From a checkpoint of a small transformer trained on Wikipedia: MLP 768 GELU, 9.56M parameters.
Each number is 128 + 24 x the weight over its row's rms, rounded and kept within 0 to 255. Layers, rows and columns count from 0. Numbers have three digits each. The size before them is the row's rms in percent of the matrix's.

# q: layer 4 attention query, 192x192, rms 0.117, rows 127-154, columns 144-191
# k: layer 4 attention key, 192x192, rms 0.102, rows 127-154, columns 144-191
# v: layer 4 attention value, 192x192, rms 0.127, rows 96-127, columns 144-191
# o: layer 4 attention output (transposed), 192x192, rms 0.186, rows 96-127, columns 144-191
q127 088:152065222122103109152148127161121103132112119108070134094165140134157119117116092142111132132125139065144157141136130127143128125116123105088139
k127 088:158145111152122143121124159106121177120099108124163110149104101102105145115137131123162101112129143157116104105125151106108118157109106121186109
v96 095:165097114157098129076104097149132137114126143174142154087130125168137135138103180144112107108097139120146159133136133162154117147185091106121137
o96 099:130135129110110133154117164094132138138099129120103102121132157131126119078130129146128197194137122092110106130108087135141104154156121115118120
v97 085:105098105147143133129127140162150180126123138159190096149120152149140103089126102114104155134094156107149116150099119110162113116115149160145116
o97 086:159146119098094163124152118105125125142110120095134137123169102103136132165128155147159084111125116147069116115155153138069114140149130134092080
v98 102:158125099102158156098129133121137103184110117142142139146086123124108106159138127125114128127077120140081124126146142117153133118123127153136138
o98 103:110103107149116091182123128102166131127149126105049115147107136145139163127137159095156112124159143128190138139119128118108117130178100157134116
v99 101:158126109123125110172136121154120124124127132108123133105127121112115134117103131134103147129112132100119147103160120147176129168138106133105126
o99 116:108108131110175104095126142125123109107101134114136129159142134161157101121127109160165118147101158129110072142124158136048125108094083124155093
v100 102:124129138143107133129137136156105117149090136153134127146124113118121166126073139143132127122150109137123154111167120131136164154134165149105126
o100 113:146107126122177124151146127107156088140156118153148104112142154156125077112151159144133134163112123097120097154105162134104125152151147148106135
v101 100:094188041116142123110144060115160106113124132136155165118143123146120124133144167137111149116128063153123118125119127111155118155131153109115125
o101 108:133092180168116131136099156143137119127147103063119109132093119139147151148099104134133105126164171109155101119150159182125108108140128118137095
v102 083:129096131104132171148120160121079159118152066115162128087114137177145128171101115179092149149183118090135144131127154132115106143109086133152141
o102 083:130130136192150135088142122111175117108129136143118135121127103086139095133152106084185098120124130096106111090127128145156123144135119096142152
v103 102:127111144169160087131095100153134169104104158128104176117120107110095119110120079108120135135123132191098149141117123157166153113124125157104100
o103 110:108141125115065134138147144103100132151148095157145102143154138101128145132147164164131111100113155107131086105121100106098116141131084102147143
v104 099:129128074138147138117102090148141133108154114133137112113134145156116164096098127127108149132148117100133155132167112102145132185141120123159123
o104 102:136107120149132125103163163099121148111137185099108155188152084116132111119151134109157081170108152131131064131112142145110128138118142142104125
v105 095:165181105160103143131091162147118149097139114129127127137156176138118109082150116090116119123145139050120085134124165169086139130171139112140121
o105 097:206094147059149137105146136120159106156144129074120114123105085140129167144113157180156123112125112174140139111150112108155087158088118139139110
v106 096:121119156120112079117109122162127163164142154130105167127127153153143155076134119128141145117141111155147140078108146129177154138187119123089133
o106 104:144134131147128163109158135097132123134124111124115072141089130132120124146130129155106071153136162076073117176134151133085086159138153122126150
v107 088:119082136118104129112095115153115125135166146096136132136172086115107117149116086098128142183129158142172143154157117128090129119113109110163134
o107 101:150121129102108123135142155119158120109108119121128156120128141157076138099148136122145128126124104157127135126104148077158108100128158136111111
v108 098:125086158115140137149173131139137121146146121140104139132124143127136123168115145119086151072090103109133110160152082161156107160099095132124096
o108 106:134130133152087140089125153105107139128094107080125157158137110141137124091133077120176154170145163122124092105106128076118188111131136089127163
v109 091:097135185150115150136138117134121134090133153113164114122103082157119161145078163126139153149182069129199151097097141130132151104135116140143124
o109 101:151097109094137100137128147085109123132123112161135111094126170052116077097148125110152106089106143118066134137132147128153086162105130147155116
v110 099:154078113146148135123077164164116124154117090174118161148160145115120114153119152119094131098119116120141073129063120121097131153121132127132132
o110 114:133117171140103137134138100086136136107147137093136107132153118121122129125135118151152131149142141141105142091158117154156126113198132148110100
v111 089:145119177083154103154145134099105153111091133128114099166132111118136190129139101108144156111073125091116162088141160167151093081164170149111154
o111 088:120136114134128126112118125163075142115156171150096126063087146151112125115100114171115117109164150135145089194105118086122150118103117165101131
v112 096:142120125146085139122160177159156108150138134123122130106077168144127106111132127112095122097092188126130140178132095165116196106126134110130135
o112 105:127142108064112147119152088102088158118110111093159148156172080089147144137121089166138151166129096150121123121150147087127086111165160110139109
v113 103:133146125109161145142129099108126153134157120106135127141134098179113090153103109109124145130115127145083113093133150157107133133124101087129140
o113 113:124121139119118110135185160110143128118115079150119138134129178087127102170137138170181136125098088104192136146146111138132104089135109162138105
v114 097:195110158105094112155140139077099130142169145126143148128137135103155151085134106150146122086072142103140114121083164122146113131148139125076106
o114 106:105166114118156195079120119135153141117135092130118115129124099146159114141100133132107128121146088137086129175164102152125133151085144107086164
v115 090:115113139089161135104130136170113111132116135104146186153070116136107166113149154092113123191139094139099071136180157122129125092148137125101143
o115 092:127126116156112126179132094117144127164129138127103099115113127157136129110126119151127105080128183106149141121102119116140148141145085157138093
v116 097:131089143119133127146114102149146138107141172117120154104107135132104137143094168137181154115133122162099174094115131130131144155119109083133105
o116 105:080146151124112121103197138150166115100140139135155127166136140118138120110161082139078122163109118091150107166148127154163124083164124156119133
v117 104:188103158122086147116093127134126139093150130149099131149165111105114119124126069103107143132084105097137137143153149134092150112107127160128151
o117 112:124145091094143099104142145138148108153077126106141109108129144155143104124113166134149156112154152131109125098102097115152133159062129109121103
v118 100:132101119141108184106126073154097128069070124101108090121139154170101131125149152141111145123133097098121115117124141161095150146139115131150126
o118 107:172122165113143103187120142121121129162163107143128121150145103090097124139114151121156132156123097150150119174108086122151100122086165127092123
v119 096:130129139099094123118133177133108159146114137133130152114132144111160109129126168112136147139097199083100156115159103172131127165135132109118161
o119 103:118151126145163114091162108109131117134167160145154129118154108137137133131126114161109111142136104165126101131140127091117103090119084136144063
v120 092:105126109086133121135145138104142117116138162118133134118121141112129172124108106156091147116148116089129160100189137165093119139131135141149133
o120 103:096137116164140117089142117150123123141122112115181186123138085130125108123140096108155100114118133111080098134062157116136095101120158110122164
v121 089:107090162116179098148124133153134136160119150158101100138159123080126104125101152132131187154132134135179161113134129109109106117148121116096113
o121 090:115161151101100166097096139116155125126115124127148198115118142130131157119141073110107098094125093137074122122110123166162137097142125150139133
v122 098:116152129142130118143124174069164122114162132136095115145103074131168166141139117120095128117072140099130166137098131126101157101133182093133133
o122 103:149103125164122110093116122181097169141140141114137172105133138130114115064100159139153133108136096136113105126156142097168109131111100171143116
v123 102:101143141125126149157111144134130138138102089096167113131082101168096150127131171136091136153088088114143117087145135056145161170108090123172116
o123 108:125083111173115120106133134143131142124156134131092130125117130127143104133149107089138107115127166126153123175134122117131074142125126155103104
v124 091:147132125121155143136141149161158138086125104085075107134102138141138129105120122127152083186116075110132181130095126146102169123101145122125128
o124 094:126144105109130092127137137147085117142136148111137142099195121100144129128128122118093182088114166102126123121169138116152057156091132102142094
v125 095:182125147126134157124090121105092112147151155121160131113154134117154101088117129070135156114073114096107137151111103119120110145202129101104117
o125 102:098134150104121105089175154164122136115121094094120138162130118157125164160143096140141108145151143172121138122127139094118125131056125116085112
v126 093:125134150152097124094164126117110147118131111158123099128147134111110165118096138133177152161142145140087170127114129118132166117145115146136133
o126 101:124142128095142111143091116103108141115138121171106139137128108157141103106172117104068133107133159130138100115137091088141121159107120120107104
v127 106:135150143145117145149145175059109117156140178155158155113128140127124118158131072129108109094109205148102147149081121161105131110178166133123165
o127 113:120114101103166106113117114151112149104080124122120106159126136110149154111161153129156144178130088103164132111127148117158131151124113146154161
q128 113:134160123121104096136148138143167088090110140101070110109132170101164136152112142135112114108124110101159131141150107158112139138132139143107082
k128 103:096133107099168096170130129144130176107105119145146103156113124102137157106125116138153175141102167159108099134167138133123136160156155115135130
q129 098:114119168158125102142150143136138085111126074114150125099144174103127128089108093122103157136152120115113141149119132153124122136123112143112084
k129 084:102135137117115112133120107119120105117136139099139099145130142117126125092147105125162148130100139077120158108163131173127148121135164122140113
q130 105:131101108121118100091135170145056138134161133114098092126136079157132112126095112123115113125133143147123139127078153105108161146065134129104135
k130 093:112142164125123112116133094143153151134098123092140139170103109103135109133137094138068121124129122115118171167155118116095071155152151119118137
q131 142:136128161121141107154159122147148086144121125108101145108147190094092136089140130095134137165141108107088169156157121138091091149151114179150121
k131 094:129162081148116149099106085129135137130124143104131163125090171098137121108134140134160139159132120117132118138132090106145161120097137141143139
q132 088:134072141100103176102127154107118106161120138094106147123165096122147122137126173087098129122136111157137115138147140086140105131116111099149147
k132 089:151151161090126064128142120102145142106151110115119112141094156137110125136152144124148160147121161098076119118141101103154140125104118134069114
q133 096:143140178108120131127134142122141141120072156074112129113134147107137089072147117135105123173135150128118112167130102156143104100117095150158085
k133 085:132099152136163130149141137133120105148160163137153137180137159132126153175110120092109106088089174149095164086181126171063134119125125117097121
q134 080:161091087113103122139162106128071155131160133109135059155125105098134104154125105087132114077110147132159181117147148115141148153116137070089122
k134 085:163149168096112141159113138115149107114147102152101158117112105149133143117145112138154152121163151106113188153145137178148130133118086121131098
q135 076:146100140101103144104138144178124134085121183138145133116184107073132116113168124134133161130152130164116130107148101097111150126142129152116164
k135 117:133111151131103119157157132135132129094091148119125128100124161090143099127109128104063106162145129138121140101143112127143101129106120155130212
q136 102:145117101155163082102119172129139135135127128142132137113126072171131125121126132153108091131103098135117095148156107139054136145137139146105116
k136 115:092149126122149110144069118134160120111104140105134147105113174144143125094129108130106157195171135108143142130134118100111136132166154131150135
q137 097:125167107106113129135150141152150120136151131115109117121177182094124140119117130110150107128104139129142160124113138116120150106086125146137151
k137 093:147127105116134092118134100069141109106147128147155142116130113114106143125094134164113144105122117121130146118125146113136062114144169097176152
q138 102:155113100152118132113112131113151155123112105093133136148215076128108100119116099120107119160125158134098102116114140084117123130147128103128143
k138 091:127131144120148091102162143155105125120130138118192137090136108111123130109109121132159082137117106092143144108085088101132135128147141099107117
q139 095:154157128150117169124138141160144117117152168089110122130130114127121147165117111119146128120120102129122176125142081107117118157079149139132103
k139 099:129128137139103146136140102120098107125124115137104126109140118124164134079172126134151160139121113107122113086136115149134138137114155096123159
q140 088:123116113145114093109092126144131099108115122097152130115130129137128140174099107155141131126110150101177126118127167148128139119127107090122111
k140 091:070082082117126096144150157130113140118141128097115118162131162109129135135131116097148158148131141126116115123121120149089129119148106112148121
q141 104:161150142148175106077088151143100139148156140116116113112099072159108162164112119107106118119151140129132108110114146076114163157093103135123157
k141 089:139116118149135145155098106123109120144086159156135125114153125189185106103136136147146129134133148113129135125118113136134152157136161175105104
q142 104:132176132084098147131101157114109138146135114072134109133162096098143111122098103130066139148150128131132135141116125138106142134161162114101163
k142 100:140113133124134108128173136125172121133150144155167164135123155087119138124110169171180130212152135120116111121119105104134120132075157133148139
q143 090:090117146115145113126122132115099136158145150142146106146133122096106123141148098091138148078114153125149157098104152168129179121090140135132114
k143 093:166197140112110154149084128132155132142126139170157140117145133096144151111124153141114094136136147138119126093110074093125111127153132106126173
q144 083:153097161133135158143156139139155117166122111115122111109147138129114135141134062130138147127111125116122143137112132124144136117096132125163126
k144 097:106092163110106119109156142115140153112111150109123132143092153090131132124151136185106135124167084093126154168171114133159132139135119148130153
q145 092:113129136159140089144132133149143159112127112145132146160122111148149112097155105142129120146099120126156098138157100158182138108105141154150150
k145 100:118096165115121118084129124116153075151131111144163127122123145120133167130093141151136133156095107109119142152144146138083103110149124143125152
q146 093:143129119140154114117144172139138146172131132132140168140097086098162139109134102168084158139060132131114100094117138121121115134132168093161115
k146 101:128091153096173091135132106091094092141144127119099134123158123152134140134109085141145096150122115126139148110153115103085149166154113114093131
q147 102:159082093128133142104123150097145077166112117119084143141086122180089151087119103118101115156166140159117128127126099093101085121124120134160130
k147 098:097109115148128127136088149110085129165152121119114108124171137162131075124142186063072111147128133144119088090100138111132149106157136084086144
q148 100:125109120145112097184146145130077130132120122096139168128133180063166120120131129123120143160152100104156175132160112073137155115136109162122121
k148 107:120055137126185155117121117110101144117152112149138064108125128098132129130142107114113133097098175105104102094151122168125138156146125108101115
q149 093:171120153106126120158141096125148113092115164146100066114116144101137122108150131174168173103105119126122163089148132140154112145088109117090098
k149 087:101127142132092180165150119135129124104152072120121118098135117203162072107133117116119133093109155162138119136085161151156144086136155117157120
q150 094:138109141149125142104118136108123158101118119090113117145176127113147103125113133096160145165094155165144131058117078120159165109116134108106155
k150 104:109106096110115095143141132128117138118100135153108193139158132094119127129174081106113136121113100118137139124136140101131096123083140144158110
q151 089:150119164057144135105162137166123127123070150126098137135132160100139170125132118131118122148136157136093121134127137130133152141085084140102076
k151 092:128156118108141118143144069149116155108129098135124094155124101121114104116147126139136178149125134124152187096149146132123120156109173127097123
q152 065:128140156127163128157130116156132146106149134173114128117088138093129161122112162138127121114118133133155123169141089112118114151130075168146096
k152 074:116130176170072158153125109192137108136117110135102116088132148154116092116124130150102101129164192138143118109174145145093113115168130144154160
q153 074:109111160182099158137149118118114152131107140135144117107107151104113098151104141084083119131121100117149122101137108156117136149134134134104172
k153 123:153119120165116130143147137060122124147128124061121139140087211137137147120081124125087119132132142122161137099127164141145114142102142063135060
q154 096:094172065090120170119167129113099141139160128125128135130151110166143142115143100119166138109139100176109087095133137104123119130151128101130154
k154 092:131108115121121138160099092153145128122124153121112163126132122109075095095123106132130140135131169114131188133124106087118127077116116158116132